Part of a small language model's weights.
Architecture: learned positions, biases, tied embeddings.
Training: a variant of SOAP for these matrices, 188M tokens, 5741 steps.
Each number is 500 + 40 x the weight over its row's rms, rounded and kept within 0 to 999. Layers, rows and columns count from 0. Numbers have three digits each. The size before them is the row's rms in percent of the matrix's.

# layer 9 attention value, 384x192, rms 0.162, rows 57-338, columns 96-143
086:489474446485500495531527448414549470555505468470515485514452600471519441563506526467483428453544448492496456466500514539501588471560429637424526
085:444564478523558509512513545532470519563418500534504539456401455535569494534512475515467499559538500519531456465514443468593516500552426520478501
086:436491459490492519528506581521484493446487466471534425541529529495504485506499486464514555443535462562530526512441511499438549491512489490486511
088:530510485504499478509564545526531521529537536528500526437481509536579435482541498602467493550550561482457459458477488475483531494472494460414564
091:478547517542575493499467515455530505493521548498549508552485513468465547519495530515472511539485556500467529486455563525506479483440491539528502
088:514492601461479558475452512421511480423464523534509567447522489565507502425550498460515447581520509535493486477529476561547462470465499468494545
086:442540505556517553527507483431507531515470515552565456564524524489449512483556458513545550498541482512471546504513407569460516509505441458481431
114:553484434409542486472567460528501476537374547508517488486555547510514476507454475613522584535516567508523494564485527465495496424553451520493495
111:474575476515420492498496500408452514509476474496458536480501459477524461570446498507473549458524531511572471466483582528540493539442514429464540
115:492465498458502548489501546518520517479513487497500504472532558504524486448479446499523424480514579446499470425453407554479435535446479466524531
118:600468470601424463531564509482466524508511465488511489527444473509518434498499488493409594470617461491487439464439458496462420464496501494443494
107:496511563521480461527550484476486514461494495534513531417468461491593466540449557500489464496408464524431617579504467547566551513497537523544566
111:486427495456536495541466516460521521507542492536548527514529506514505531561505569490467575485497543519503526546555453455528527475539565500471527
116:492494441484522495565537504485524555553439549485497473463406485415576480521483478437454478522499481491460485558501519529485493492469562530562521
106:480548537511486439477461476464532515466460450434434519561539524434544463506511457537472497568465467543512519571423470484529449450444582550509483
107:518536496541495520477526501517538483514572481588532505499487443534570548427537490471485509495500524455513454595514506457512573495521585433463498
111:502467548487464470550462509518503510459495518494530512487518459536546576480488427518482525598460513471515538541527520444512503486501417519506544
117:540489462466493499477451461479516480497459532449509528466525502538548511449509493490440367454553521522466518551457492471483556492559456514472481
113:519463479525468499501581510484495487592528534447504535493515522428575553541512535471473496502518519482606464506466486484484526510485523518531583
113:482434422446470511548493478518501511479487431446472487499589516519478449523534490498527531522514471512387532569542530536532512508528589509495483
110:512512568471491474524523588448526528426482503529477479514484462487550507492623457521421486529506509507561511516464473582475518547536497546556520
113:520484492434465484514580539488558490497542489447523580599477513544416498539502517497475467529457533479496523559414511403437487477509501506527494
107:459452543514459434572525477486443510538498620445514519484519474523529570464503463438461494499501475498471497492513532546513463466530436435476504
114:499511512540526609571580405515603583576489543515525428526494477582499499484581527509498507463513465522604526457554539549457431487475506478495443
109:546487454492548514481444510437472488458494507445543465429529530567490594466563471465473535552489416559466485523558498587516446466481441509471516
112:523549486505487491416463495552538526603534573541459504496532437441469462459552494508500523524384469465500564465554528459467529500489501434468547
107:495535495458503478489467549476512488529521524499515463546488576490556477501518503516554497590472469530450491553510556523502511529483488477593500
113:516507537527488508526536529469463571499530504448498493525534543574503539482470526542492460515532434494552473495432476567526545552485456528534493
113:495479592578433550508476473488461593489478539500503504548421475530506537549523485487521504557482491527491445427436505504435537470520486556501527
111:499501447526476464515465506476526494481500503531525452560549520539546467478508468540555476389477526572455431470438521512443466470477513489448473
116:524529521421506570487532500526511454503437455437539480516497474487487514522578468523440526467471480548518501469473538520552412430400488493505477
110:449460502484464466501529493519480463546550520448509484514525516580431474515411437479509498514527492495524470443478539514516490543555514522463487
108:463468493504407542452552488496445511493497565500497472481523462537543428488481551419576501529476484506497496494498517533540492549488499565417551
121:537493511499477549493542414533479509446509522515519524517463469450472504463577403574501546554498501477418507455494552500475457477532503535527445
111:547571477555541475547487443530543535529527516480501449464537513468525505491491478468491459519439538529444443514417474516445469482447506491508472
110:526463562489421463524399488502487513468461489522484492536549559469549487488562582450568508470511498495517497479526560413503487500465545465508493
110:568485514467511476454448557545443554485545495537482549517405540476475431475518463456460529504492470589449528546522558488494504532522424595514495
110:464515510609536518543491469430526483490474467528515422445493520484464542516504509461451557466393526526526425442485503410500502515503500508515454
102:481519495528526496494516513464432475417511536483555497496451517533463511485459461488481521450559422518437420508522457455485533430546551540520533
094:473485547524475500547508534495467523455571544558537443458479559493495485520466444437505533569527547448468521457505509512511465520470483552453506
094:546565524536478474521524526539483471449527502524467511486491492366486528483534523468530416465467460567517511574417452512480513494511526555494435
091:501421478477484600472540474445471452499475567507582435523536468501408543461513482497485418438431466494487418517501481484505466514495486496414515
095:456485491507504549528496513512498513501403503540493485487482585512528536557564543480530493536446451530531498526534482463550565483523500491553501
093:447437524551539490532572435512445515462484490451494477465502467548484443444516436526516531478481533471515441529491475459509442504581516407467475
090:524473488489615540502517447460483521541503531544475479571447548446475417513493493525563447479513503520510484586462550507494494485528495526479489
097:483536506521470524463474540535529466525497528499459559489466465573433501524469502480499575462512499505457422540552523488579558495505534514490492
091:473444489493520472519462464424504502524507489423459526531532486539462502499497507552468528504484423530491544474476501503482516570475472562524494
094:496414573484492528514472461511533446465496545425560529456479473463525573480492444543510471533578510556597500441444443550455521575574468473428478
086:475495516472510509484531465486464503454492525494546512505564455527560483519501515496498531503469528498520526581487441539562552489510487478530488
088:468459513563456532466543489547573599516558472469514479556468525459549521546564498501493515488503495503505418514430520476482480509517461517415474
089:528506537521502536497583480517556452401583480507471543495532511505536540481481439467499491483481476513505506509532532528462493514493539492524493
095:523501466493426464460436517475492495517512460478575548404507484452501503525451500540485554535487464472530493587501523494525527535555468557581415
095:476471479474527479557532485531476520532461460463515462525493506584415549496464550509480479551474485430505484534466549495496499484549475491477550
093:518553529500473475524515428477528526528480566433449474486502614492473476532550566538491519545494536466486431477580473489543504483569485530474476
091:556496545483546492520576559472476506504479476538519418490463487498443508536544575499548491547472516521503451495438562460490500527502562442539498
093:562426514484545491467522551485494487513544456495461521451487548421497458470463484552429500522499406483576547432549506546504494471510520492512558
098:422448517474481549449440518587470578514477494505487517472587449535537483458515474546524524545499517471494486500535444436427507453485508507534549
092:479458502450464477585479551419508528533521511460538543507564549511520481451487496493527528508484486489499532522412455556480532483520543466464548
092:570466525532521501541494524491507528429470478423477417536486449526539526519521550387570490442483491471476514491510514519559521476563426471517518
097:528465525465474498523495501459547476530479468553471552515520520560611482478436495496558458474548526551415488534472422504501519432447489525485539
095:446435539543476511493457483476538479427461376501474482401483498519513507468499578468534505516423592540444597572511470429438488448503538471520473
090:498498572532481429512555469502509522492487451496501519539507469477463495511493406497514480450538550507564482526533447491584503517499525466494504
090:465511433517430460509501500487501502529505466536497548563468515549487517539549484474528547495533512512457556543514507512504414421497468478517509
092:515543517394475443490539545596569582487500425532450498535432535493534454532482523454523484440466467531514457545399428477474484549496516562495509
092:544464561446546423490434480524490564470558496528568521542513429466519550427538505461504487486520503487531387506370556436519508530517486490465495
088:486442586534480499527486510458531497475499555459509565534487542512579498537511555514504445520599531475421439461499552483500452467538504506422468
094:491573529513529536480475501500530463426502491471482491448574549446464535521541493504468481507564497450494492525475484551559415480438510577503510
086:466531575564479484501445457506562470444498526526567542520553532421547476475551538565483464504478456515503493517469495540565469561474496499522515
089:499483536489508493545522551478494504493478475518460503504412508483476517563609428589460517486491525521440519491528480488475486505401493515573488
098:467531560525564493528519578583495551517471485580512529495451470496532480478521414551587507474533465513413494510503548470458522493561572555547543
089:556472535471436520544523470495512518436461551458510493509510475453487435518485496441447525527558486546448478508463560569469512532442507538471590
096:537476557539501641475518459452525427493474541581531487550497531489453562550505478458440570449491486501502444463528491463535488536514561517504538
094:483480515483508542483435456455465519443534463558492514493540498499469481481465544543432503519410463524505505445434527552535506529514458425495508
094:514487508539440537536437525557535491440455578484482509586470477509485487455484446512446547492404579569525530465474546493494546479469576508536485
086:523477576478545547564565481534491498499567493486519508491483523515492505553534445487435489504480496497548544553495511451511556529573400463529449
090:457503487555566462416611538523531468498528448448415495491449439440475497486478491486512451496445513482411522494528504438520492488545471497466492
087:491497504472471490445491531504539455573538475475500501466503491433475558510541539466526480525480547559508415551439514436481526524506412477558472
092:519536511422526510506523554464531458549428515537529493448407491562498525515516525551499480507524496501497521512510499504509557468462546573499481
085:525523487521529447509436578448480557511509516527459458450474466499540500504568496442549544483489535567460502456485503474509473540509542487505477
092:486514588433543539535552440525500535503430468490502490576513585431431536499571543578435477526492446527565534515453504511544479449463530499420533
095:437452520524569481552549515403503554555461451454429495516527532555455527497555500429516488476536474556514483517605588515470514572473504414477540
089:470451502537510480466493503531458463417503495507509545482490451548450488525592468473490482542544468494441477481504487466542542540491580480440480
091:489427472506518451455482559462417499552530516477527516524505447531475500488514482480465563495515450555466509552452544532587581468548434540474510
085:488428447486479493430491586508453447501516485503498415482520508492451537523404603477491559512458459577470515533465506488558486530510534460576466
089:536522520535530522457567467477541565476493528533460461492509480485470477556465494512569423421490469531577533478456499457492542497475481562551471
090:504463547464560567400502490515622479461483503532507449547495582478524440492498533494508542437490457538563548438457516469568484447519467504483458
090:570557508439478539521525514517481478468495541504498490449462511525524517550515422494484480509511518523497524503507477553539531571505513472426522
095:526500496606486552472553448530483595467483494561562568474529440458503574498523513545477558476491423471456474479515430496473537513528494490449486
085:458471475497503516489501488539473461530460553463488436417488454533563499473547541534485456527442527466519539499492528547546563510513507537480486
088:493551579567498533410555520480495558487507485483484566499448491456538423508554482487493470460450515492569443502466531490547512515489507506530499
104:548514514506556508526501516520508528508464514484560493425555488485487522497432491503471551504477520444538474477537485468436558435531484559540448
090:499549579513504512527530507498536536521521464554444563586515543482471564534446451547558477521514548477436532496526520508431533460517524552469476
092:522587494576491511536559505537491509569456521489503493533484450520471505503530409513485547513439544549556485466585451559447512486559565499516471
089:501562502560481418468463459507517501529508505480477496508435466435540510521463457448545509503514490447460554530572539593478478500494495483570405
097:484527494456465507535529517486534536487480468503449578505492438492577460498574499468520448503438482538482427508467426523492541428517461516458493
093:511465471485485445533424473563460519513455521531467529551449515557483551518559563526492493532512466573444538482495553490510491455509501453514546
090:505469486504510463501536532449526510447429521495493523503451562515497548544541462517538505454523437574491584504486497519463501530476518558475447
085:528534569481476479529497469496502547456479475468519506438533509504482452626503514495472516490465529509474497553491472474494534537540528445516419
095:512511523534505437605480451522513525483413511559520508495478516518544483544532468447447548495562442496538441461534462459434500490519515469480525
094:472479529545426459475521499484549473499522526546530458435483490546453465485392425533490516530483455525527440427512530545520462528512526493550530
099:565463515492452528511565509563476465504459466513529533470486508534552473525558498487510488508574509514459515486468467533499455520504496492520531
085:434494445500554518466499563438521480542418472491459499495511474552526450500477382457511460494507528539479493497481533467453546605509513418471480
094:446598563536532453536461516465514506534565532516543522566550452474450434468511495497561497460478537532492438552481490541508468528540460498577448
098:559520477459555537506560517533491477466452548457450493526478516519522509525503447504532400506532551512462503527424479521470526528531466519491438
105:529509584504428573561535498485512504497472478410493475502547518507487508524509584461507492509447451451519504567503521476555560522562574534493505
100:533476471503420446498420475529492528522488502537526430454574475424576564462518492515538509495484497499559487448557430520458539471478552448498523
109:479493480512514516467600452487586493469479503491453484451516478521496431525496436542457466537444534515541459470507530462525548495469511566488503
095:469517467512515438474451565494464501468532497539521560467576511579435503501386478529514475581506609483467488571522452462537501464579461550523491
088:511556453511493516450486522522518471534528449431499509503536511554520591446542527549563473428447515456526483470499549490472542482492451523462511
098:600472486465544468524522511601529527528579523457444503557499484420498464471471476515485460456455511520534538484509582413482499501514525498491544
091:481498582500525507430500493501529468549474495489545467444512473519472472477526547518484596508556480485480486430531458437494538371526544493469486
097:527607538460496511530445534520477463416450498522485529476520493532408481498489550462518546423419478504480515420565461470496563549449454557469477
096:524489530567566540485495543508489480496489484477518463473492532473492503533514544484438552429514507493466461467498532456541489517528552449487502
092:507523448432502487540398527525539497537453550508473433469472496485498443462511487467454480506485481497543534546447489527481465518479477451512512
091:535499552472592493570503475548515502472490540488603493491489502460520510454454472520524510515524465515458534600490466494484543505533494552482433
089:509475451480497401457479507522430524505498427491465473481441463497496454510556515564513481500526495509524499548547530505457437514543440451450440
098:459468503520497481526523544518512522501406434487491474499543589447487493497501575495523531524482534534536487496533504489622512522431457516492433
091:455455451532539530409515442457461464524569482560504526528497526517518497520469540488574566478473553505529505509492469475484490508503561511533513
095:511515547577542524490496540526505424539448504542480569459410436471559462450468488483508563511436532527548479515465502434518493461541492519506446
096:546576478493431533512449533514435484490512504506490486523517494485538533528535448533524433542528448530467437485496510557485547540550485487526514
096:456518570464479443458509512528523519496490503518474511501552467429571463479531497479516413483495530527485493464454520463462406527461464467517497
100:474513417465536496535506567495503531491583443431512480429535460455551433517473519471438529450470513558509480572617484502519529500453509477476486
103:489518529554453525499422445583501521480525469572451478564477472479449515482495593477477452540485480447483510480484543499541498552502506468512456
102:546543468539500458453529529614490450505515528523457551496541469520525452527424565476430460494496568489478538567470479493524489510571477539438476
093:535512458524595518531561490515461445465558551529473401406509573510515486542503549429432478437537590467524492496554501484511493479515432500522503
089:548500488463486521504468580453516498533539409522534555518464505481475503537552569409504391449510512530495463435478455529515425551455476556520478
097:460473506465486523482510535502547553550508491539521522449551466473499555471491464588537491475494529417525476574464425525520497479457400517501557
091:425448440476463532479489472470560494504451530527525494496508523447506459458475407405499495486520535407481471474542500500447398507468518510500521
096:509560488548413481521491557588519541459484550618551465493407485566456546543533493478549555483528499452565423510529477477460427462498473525470432
096:518481523509497521559554479477615509468519503539444579529513515532545540526544533458537511529441465514552495539515443549457502513550515530500528
097:452513513474487553457546485521500512548415499497462507448503510449520469529536506501518459427506563525486475561574515486516523547508569460544497
088:466505463579539532492522452491490537541491426487512507501485434506551458560487431391545476450497503425540510525513520550499490521498555445449472
093:535563480534427525489463455496484474565470483583528471464528489520540548452519481522510468571453565499471484522535509515512486568475501474476476
091:538485516472535495489493543499498512569453478450468409530541485506493482448553450532443583499477531513497470392504535499468477525494491545574499
098:451525546537523499475493495537462473660544490509485471484552512481530506526524535519450629476476498442596545497597499517512521552426430438514489
128:483478565482536484439538440476496584469518544511437484539547466458533542465496477415470477517386401546472570524499564529520528577549466514441459
134:565471470518536492452500497493523460486502574462547478475461531392475539509429536525473530471545500497449417510555497442516537447497473518468518
127:489444425481466492448532477516535546498453503493396500513475479530500434534537445582465473534424526528545565530525494498498560494519642498540499
128:504529475569435498453470480474478510457481514503476551461516523503463455487478454512509474435552488451571509562486539450445525523594518459474477
132:573490518463460450486451452465468521562555457522508548542510553494526587541494472581516472496559540545560481474527499486454573475454445469535460
130:470510497493507593523506513446488518489483459442540473422474492469494564543487553497481504516424515536529548509468536475549543488460549502505474
130:493431511513498461508492590448521534505498497490510449444549514566482463437529512535493461514453450491590517458559417625437547520461523610513525
128:454426448523463457532446536554500482521509406535481575523476459517461476439427518564608465465495527473487446500433530469484507451505513535448534
127:455433463502516539480525531503488455495469528537468480425483581551463496497583508406460466534552508505491527583496522446509557525538546500505485
126:451491492498505521516491506524505509542502578523458490510463511520507451524440567523515438460515462507479572478558459498496553612507491497413517
126:482533488488477502464465535506532549421471511606461477535535471507455455431514495533522545496469536454479542521450559442481445487555466540578487
125:502527462502514489483463524523509436534457537440552407499431426482495463534473449475498571466571477486551569464499480479471497464504482471463548
129:544513550555543492482561510513470475466511469502472620489411518572477529501461387535467471439460491440500525455500455497548533450517561482553516
134:518500456511483507537476514506494501545500548488475538474550574488561486525511491517519560480531480528566510506424524502535481507521577462500465
123:449478492490509579510438454536447470456411537446511544461521481530557517519482484513441551516517533473551520518493482509483531539494532508526441
121:483550512470477573547483502505540559488478456481547492531526530499573476510433461447538510521535468459482428463564558475507506514536599518414562
129:512541506539508549482522497600510465422463475458450550524537501505555492495473549531483459544553479468505554392493490548566479489412540551533527
134:480554521485623408573487508518461504502506468423493486521462509523522439503515409473490463506522468485483470487498580545467454506565479491444456
133:507555452485435497458518508543511449527606509572467576570557518505449491407489423483436507492453493509545461496531580460491501486525481518467490
132:487524436510575516499519506462504398488510561496473461521601475446539463543544481514511510454517545547508526471553561453511541539538565525450537
132:478533472533478514441572561432574549490470494521432506479490501497507499523538487486499465519470456479486439502509507497470452387475484478491520
133:470518392488521561569540470443516542473516468470459489501562505512482509446588466507448545498503539591519439570432463539502503493479517562534521
135:564483465533562539475526484566509448477543498457506491510490536562518516532425512481551553465477504517528466542460453498416457497511485509529502
130:477505557523477472482561422434510475552496518476502454529517494511510494469472482536531488496461484542418548456500538501489510501563536494518520
132:491577497496454493570461505444546526500501446518493511465481523541491504600468550476557450435427557477495501499523480550504452513534545552444520
139:446448469571511467474480455527500522489503521565593443482555414483547530513525486507446555491559523473556530473477520516433466547474519505516488
126:476565517541515365476474527457498504491503469557496519497492495528521508536531541458532511430466468533472505495482450473459485575494512473535537
129:471496551464467509546462524477494479584556519469496487535534526515471522554571386464483512494450446467490488499483410529489535526474526569490575
125:481482501548515512496547522505519496503486523484474467504587522544458459591487550482473453500495541480481500537439537475646525536596402515506504
129:548453576512469462568541526445562478553586493503510425551510428501508448493511566529450459375427552541544488500447500432530506451482535495529391
127:425477556506498501466524392526513488514483514530503537477548490572462509536473514487439542557411539497498434501571473389493556534456506521467489
133:530517452509484448452467375532541480537447530536520504495496502522443517567466504462531505475458470471536433457516553515453486472460479429486477
091:499495454519498568611495374477473469507503467500486493560476484534483531477541509469522485497498512530437494565464522518462551456481517468515461
084:479543488557490498528536558497526527530450537435554481513490503579547449421513451539462508531503478428492514458429434521527505508503525534479501
092:486491467427516517493475496537499532538501501575547557507470567564444523492540537537477538492539481460523492445473513530531547553485497475451552
089:473482534444517511563484547481489462533540550537525483456531421449523442560517550454479587530468545564490500542504441517479443511501573494545528
082:406467529502454554550542484515528509584484514507503443537430533480550490542487488413515515497460525505458548557473420452513514436533550508538499
090:523570507515453495387513493440420478506547486519437522508465568462477493550544502474458444511490506451485503571465530567490456531537455506482467
086:486490453539501466489467444544527471513543520481522424540385527496499491479492541469491511523556488548527507500503629505514462493531469469567473
084:512473508515457502482499510459484486491532431475538526556523502510531492487568550578484538499527515526567555529514509444505526542441493484525471
086:609506448493484480400495505478525546566417480471492489433465471439508522593490509545386510547458472523433539482540508485550432474453495505480477
091:492476578437502508502465558495543528516540446488535465486508519549438534546556464406504568497498448461490548546508444488438510453534562602503480
084:566514474543542581504543474478483509511509470509472492466511439512510516499482579545497508452537493535507521495471495561419559467479533511505528
092:501462493454506487515452439458489551485492546523583436424542517523480486559459529572523547436450498560499543480589499508490443489489513523501505
089:501540511432488447552498419506495495493490457525378539520549485571531487484452548575522495535485507491453522429493406453429537444572521511574511
095:460511429443450483539519545507467549550505489439514499512506478474465510466515476508484434592522480543490488511420512551474516479563505469500615
087:530495563467542534474488493482547499502546429521435519495535432480485467422508477519473524462468473403468457484483396544528493453509428541441540
092:489540538505454570548424480495574506430549543427584510508528485525492535483490490531525487567515485508463502543549501505520495482525493520482529
091:462435524586479516484533534482452432475500521449465549520531462539434503493468500534535521456466452515528528517532546454579492473480454501463482
093:519561511473516478517467505488537474511372513489545394515564470463500513587526482493530543595527511474542487512510467468520564501447529574486482
083:489488472527494482444559569503492490572497511471520520504496510543531483445511525477515459481521480485537502467590496525532414474531461522572501
091:544475507471505480523486429454473459481417545492472573489493556448454555521511535479466445497405522569500522539420437538500521472472445534500497
091:435505437460517548515533438509502483483517524531536486530513514496407479502572495520535503522471522458477518424521524479513501467525530453541525
093:485601539529573524533439501561512537561538590529523577487454480444510490507508532531502503577462497490557549501506516479466477420495464571505474
093:473441600519450521497463559531478509493513461494568488553460525538475491452534560465528517532450485411507495457451496419532511478463419477481518
085:557512508496403498476503489424476490585535457531544445541596548544510505486470477550474545481536535469452504535492519470507432511510503461533510
082:549568509473497479577537579532525472512534508462566480619535567508584450497481472522483575433461403476494497446511498520489516499447446518473514
095:477519458454539508503547532478492408458534577513428574499519450491526511419483488512516407456452483458460448556521506496517493520551462500555521
086:508512559485551509537482464442445499531466481503493427529485546512439526569477513484572499553477579521429489598446513445529507483534437486565478
085:514469488436515525502569475607464454480503538495442525518512524491515543496472475335460511439481559462500421487596479503518481463555428450508517
080:471498452516459515445511453514494529608467520523512524551542527525472505516449510463570507515542483412491616473477528456525486603475571529436510
087:525488467442477513412487508482497491545533489502435473562443472516507469441423483526448497538461490479539487564522604539514545484529539397476526
086:462532433487478386473496464511452535515493461545466540518525504460491420554616533496500564428500496483524529438504560509497476462524430490514463
089:500479562480518555492498521554607483439516462503502482513526455544484468457485484470545571482498495413529558454566432480567459422462490585470511
102:500496490549501559459456435490475504478458531537462552537574447472442487404461540521562553484538503528459532448441483517552464500529597524554506
086:414510462554485484535539539464536600493496479496503475514468460417409502471531526461528475590459482544455476498508485547528569591550517475545522
080:519492491479439405506521499450624525557502465495478530489536492491433535466526551386500498495540502549513453537480436480509556495483563477549556
087:481489501497452522523499552488472490520543434514483558549510543512498553508593483434555537569403513444553457427447492502503525568515459524462520
091:524408515469539583518450458453504534489465426545502455451543515428496500590510549523525489479418489494550463552562508481498476442483493494522467
087:569506541421535503524571541413445445453468454403541563478471481497455536556521527564522562500496461517525536433483410556436483518557487477529527
088:602562521472501495550514447520504459524471423472543421487549468544511547458478445509405543507540520492403520458514469528469428477497445519472457
092:483505466533439505501536589459513546465538492440511587464515471552453555519493482510519569492479530518449503493484425529494461441462535506517601
086:526451416492473496548467486516497532504407463484505516564479446511485516519444513473475455439450479510480453531500538514437463524432545520495512
091:535527531513456531487496479469503524469462494521483463490506493511606513459511515478481523545549456484432466502496468579548489504470487421512534
087:511416458499497476537607497563433479452531451427490435485467546559443500523429513488464481477506452510488516479423488436470429488512492469462427
096:508498531502521465508517468444473594422478509584546504551531482528512497540478500493497439468530510454460468561481501466572508530523504512484479
087:446534445527471467528571518542458466541480479450446531521482416514483487543498484457457525557445480538496492448403552508433478541395508537392541
091:481456473465546517484463508503455505493454555510490465509566468448471463494467463557468496471466482466443478450436462506502445510464598539509461
085:486444507453442594515533487511504480517500459446516521543490417606414506521464496466501525510512560466479532494559473431505512470489554495512496
095:451450465529523530541515505516533538484502492493468508522561516464464533513489539512505495523489450560498524434433516496523480506526542573489495
087:521510495512549558509513516497467468414498473473528529558548443482489461465424483529547532542524536508530570498507578464501542469453526457491419
092:478472447504486437526603459507528502609532453481498492453539462455502470481540557440519419448469460508473462451538498529509491423469494471477548
084:476546511488512460513508504503523508401479499451522502435516458485473480437439489479505498570473548573504485567456444509482391499510459481483488
083:494529448562523499473505540459538464523472462553464520520490490527492476425477518436509453526474519515578459468543476509527526486510499556553539
088:462554484517437469491539487501516554492521500476554538475535489508464543519540487438555483522564519507539472486509506574495519459423549537513531
084:528455517453545490477582498500519511472508521563530469489484527510429524440407417497451528421542532532515432536478532449558525546516552476579488
090:552496439511508519438493549557439519502493473523525591513440536405497454438432490544446565531512489545488566523481570550469419486507466544505471
084:430491568519511521536554487469564459492457555476546529414494600533475470502459533464495438589529502501538471491534506477457470489462451513499448
091:495505506446484523518453444499503428443494553520529461508614486515497504562482482468544518560498433532498449480537470474461455461504463440476490
094:466486506512467536484525499568523486419584528529521504575466426546520498477563525610492535528544503515530437571492499505492515572477519542433506
087:529472503486492523551453533528506510515434526517490533460496518552519489473470463451496549537511490525464523530458451489479567519544464461478472
095:547539527503455502588514465457469493540546528519507430466498527490464549498467495537527463548537477472511491577469461534473473469562481520442543
089:485511536568515553491532466501567485440493485494477534514428445500571504468519515473558373515419508523565492496461519499557506498437536534523495
089:514487474501518439547459494513414542487575485499535466500510451505583567531427476524463437500484539498557508539531536499551631561535567514405530
088:510473560506544572558487487520512527439546560492509432508486477508473496463459415527492503475476427488558494492479509533507533447494480489481494
088:439443444567546517530529534514486547508556533490522425479575484455459497563431496475492533520523480500454504523494524540477543439586545506490549
094:428503476539501504522445557470521559450539517490478500473513594459494544517534604531516526483525427580530441549510433511449446559523478488524500
104:437492536553479530555537489487508522558560501528540483566558520499464509558442512506492545447488426477518498522416535457516432505536457599512521
102:524474457427510551548541568409497416564436536484443509539499479460423517443449464451534524471534508478532528530480514524477477458518554529473510
099:490491567537515557446498370507619518398548510568559504487459472473555447499482467526430508446421498480522536474497490469501562453515482518548512
084:479548471523516479549578552504542457538469548487527442475451545513544459499505539521496545446476486459487485460544488581498535460427413439530479
100:457589497493464440503520599468408508509465506515491531482518499528530480559521503492477449557455566545516475464350441521492453536475470568446558
096:517493479492557551511547509471557484520538433484564469422538470438539524519582459500460497457518498479493484577514491586433492499528495424470496
094:465567455444545499490456498516538510513512451471636513459493476418467522455518533481508469416513491478550536476487432530495486450539559436461496
103:460471448493469456543477483461530494526492450479530490499486533482501519625499560445492463489400474534522522472416438451456514549501474533497463
098:476456490448526528482473411463506552516484499450502532486565510514486496525526519534580491475509497529499533460528479500449522437556484459507511
086:439482420593453460520534484447545501495489510495401477489495527479549515526497520561570550520486488413493479452461393532490450474581586533497519
092:549558508463450527436466538567463425541536415487473461551510536509497557530545463425441593582471423537481443489454455459488450439452476482578458
111:627454524501445518553482461519499445470502561492463458536546560488490475513491541486458497482520443540521495491549542562505516477486415514570539
099:520490501501423506453493546436542495553529500585421489543506463430494504430512508522502477464512466522497595434478533503532545456492439452490469
093:474518474483515556520545516442521486455509610540494551463491516514490473492576464501489485510486504503496510445545491513531482456533477514477474
095:515607525527465495516552459545478587501472503460514496536449445520525489547503507472468479554429457504602528577463494531538435521461497406497507
099:508445528541461510479470482450507548379593482530531475433436516533460498473455547502495475453455522593444526543562496494455460526545489497494453
097:560475580526596503508529473464457517518501466509488452445498543461473471534506579422492413559514473522434572497537481447537531431528487503478544
094:510379462488475401552484542590514489507459481506521444487452482469518532540496400502511554577462545538457509499456467460498515457520523542475454
099:470466469507504527557484496514455517464503494476468517553552497515502457492444491513512515484555492509550508535443511536447558438524487511505512
094:499527473442538534463500469488463489524516501470485576569509546439493526564477492514559558484530541494526538465507510505460457541508511540463468
097:526532537557560485458516479498507532532545543527553347497472474495492507510472480474493509509524550500515481469500553523482465495526465570601564
097:532475430490529515516488474503456487512579528418532517478406558519485447435441577450503526542523539499477505458487524498515513527462490463459475
090:514496546508492503474507524479486564501499472580510500517530480527570520504405478489469508509637472437499500511503483511482526517498440498464502
093:529481411473502545522505449469442536510474529508530491512505532525521575529506521429517457520483499537516488540546529460492528502496539480557542
102:468494523525436482549590585522460515495531536510435443521456511531480549464439484459454518478514440512517532462495548472498481530517542444539467
093:513467530510538475429446478528493405494508497530525475485530471416500441481513513531555458440494506448476512527534422445519541466451501424447493
091:552545475437536516475579485597510514495514483500489455500514526502544478468469494466483476486485546502501500479536489458499443518484545534486488
091:497526557511560531526550479492541479472524515507501512512479454521512426458550502477447545516413487444521465472555488558490500512476377510433438
093:480532480500475524467475533474544533501484476498426553512537472596479509588488533564501469467497469461563503497524467506516557531493473469472496
087:515491493504497513494451483517463498519469540464530484492519499509466474510493489535527476516489544571472482466436498480484437470391491567527523
089:524523547475606474455542530547494467502508511525465480491532533439552481545496544496505519450541438515478577488484478499496462560553496505532477
095:486512429467507506461473450454476492477498503473437465464565593536445495426528477450449534538484454432472431539500511437552528550522482470517514
095:420535491505558621514531514542559487424428464464464534454557425489522479558486473508527443529477570504527470496485569499441421498471538517537505
104:509485491514599538539493525472494509455458530482494424467515527477509513533600527506493554502451467480571426515432485451461447481485568482523473
098:537483480528561498504555524511536490447481576482459489474530497486456530445472447434465451475473601485439471496447533513535476456586457457467506
101:476530463503503474585444456481513505579476538505459406446487449484538465523503461481491451470507503493557479490522564455444497540532512520508539
094:490422571477482452474484523476496560507506507425522507443505500442481483452466474489539436560451486477413468542485517530511479500481518489533510
099:459491475507531547448462476510490465602475472463524522490561518483424500504523476535463492537506428489542512479512487571512490505444489413525453
105:446511435467573480521494578516474589531515475483543539469517529541537421536521497501508535469525493517453499481454466509479447485573458527442569
096:553532504507533515540540487513422424474491539496516409541371551458568576520414461442524417560513503485500530466515451515489473535517458485483499
098:539507482468546483552463484485551532463458495453522539436436470569479495514464445586509539473533545464482498589543515520501462472641576482589459
099:538456439468519471412488564530572516470494529513540507475554489474594530523520445506498483574489468439541501487500449492553554472491474559488503
098:485560494436506503426514540492485542504480476533513505497515436464499503474498495601510440428490454543543502476468497493494579524532470564477496
097:527485537467448484492473491519557533552495481511503471480534495522508570565454503506454457519425506517471468531480537595518498517490516505454556
095:539518453437549510472459474526502501481507528587554451548507524489453554447498537538467593496543514479519502524563519483585491462511504522520486
099:494440533551462552570459513493471510454455508487506423491428468518442496488547501549489571518551453509491498481492553546473489493574541450508428
096:471537456514453539359451468516528493540498427530418504527432525485555525445509536471547472510514537570489530447527521517460456538437499451517465
090:547491509461492371516508506517393467530498434539482562490447569555446403581489497514503514506443487528422406490460477529464504528588507513471460
094:430473506435512504503485432512496518526532565481563513544541442504483487500507513486520483514506536498543487501557529511419505537488544519558574
099:488456489431511513527472513504561533515530454468534495564512476464470499493427484443580575476518585487424452511534458586478493451413414495479499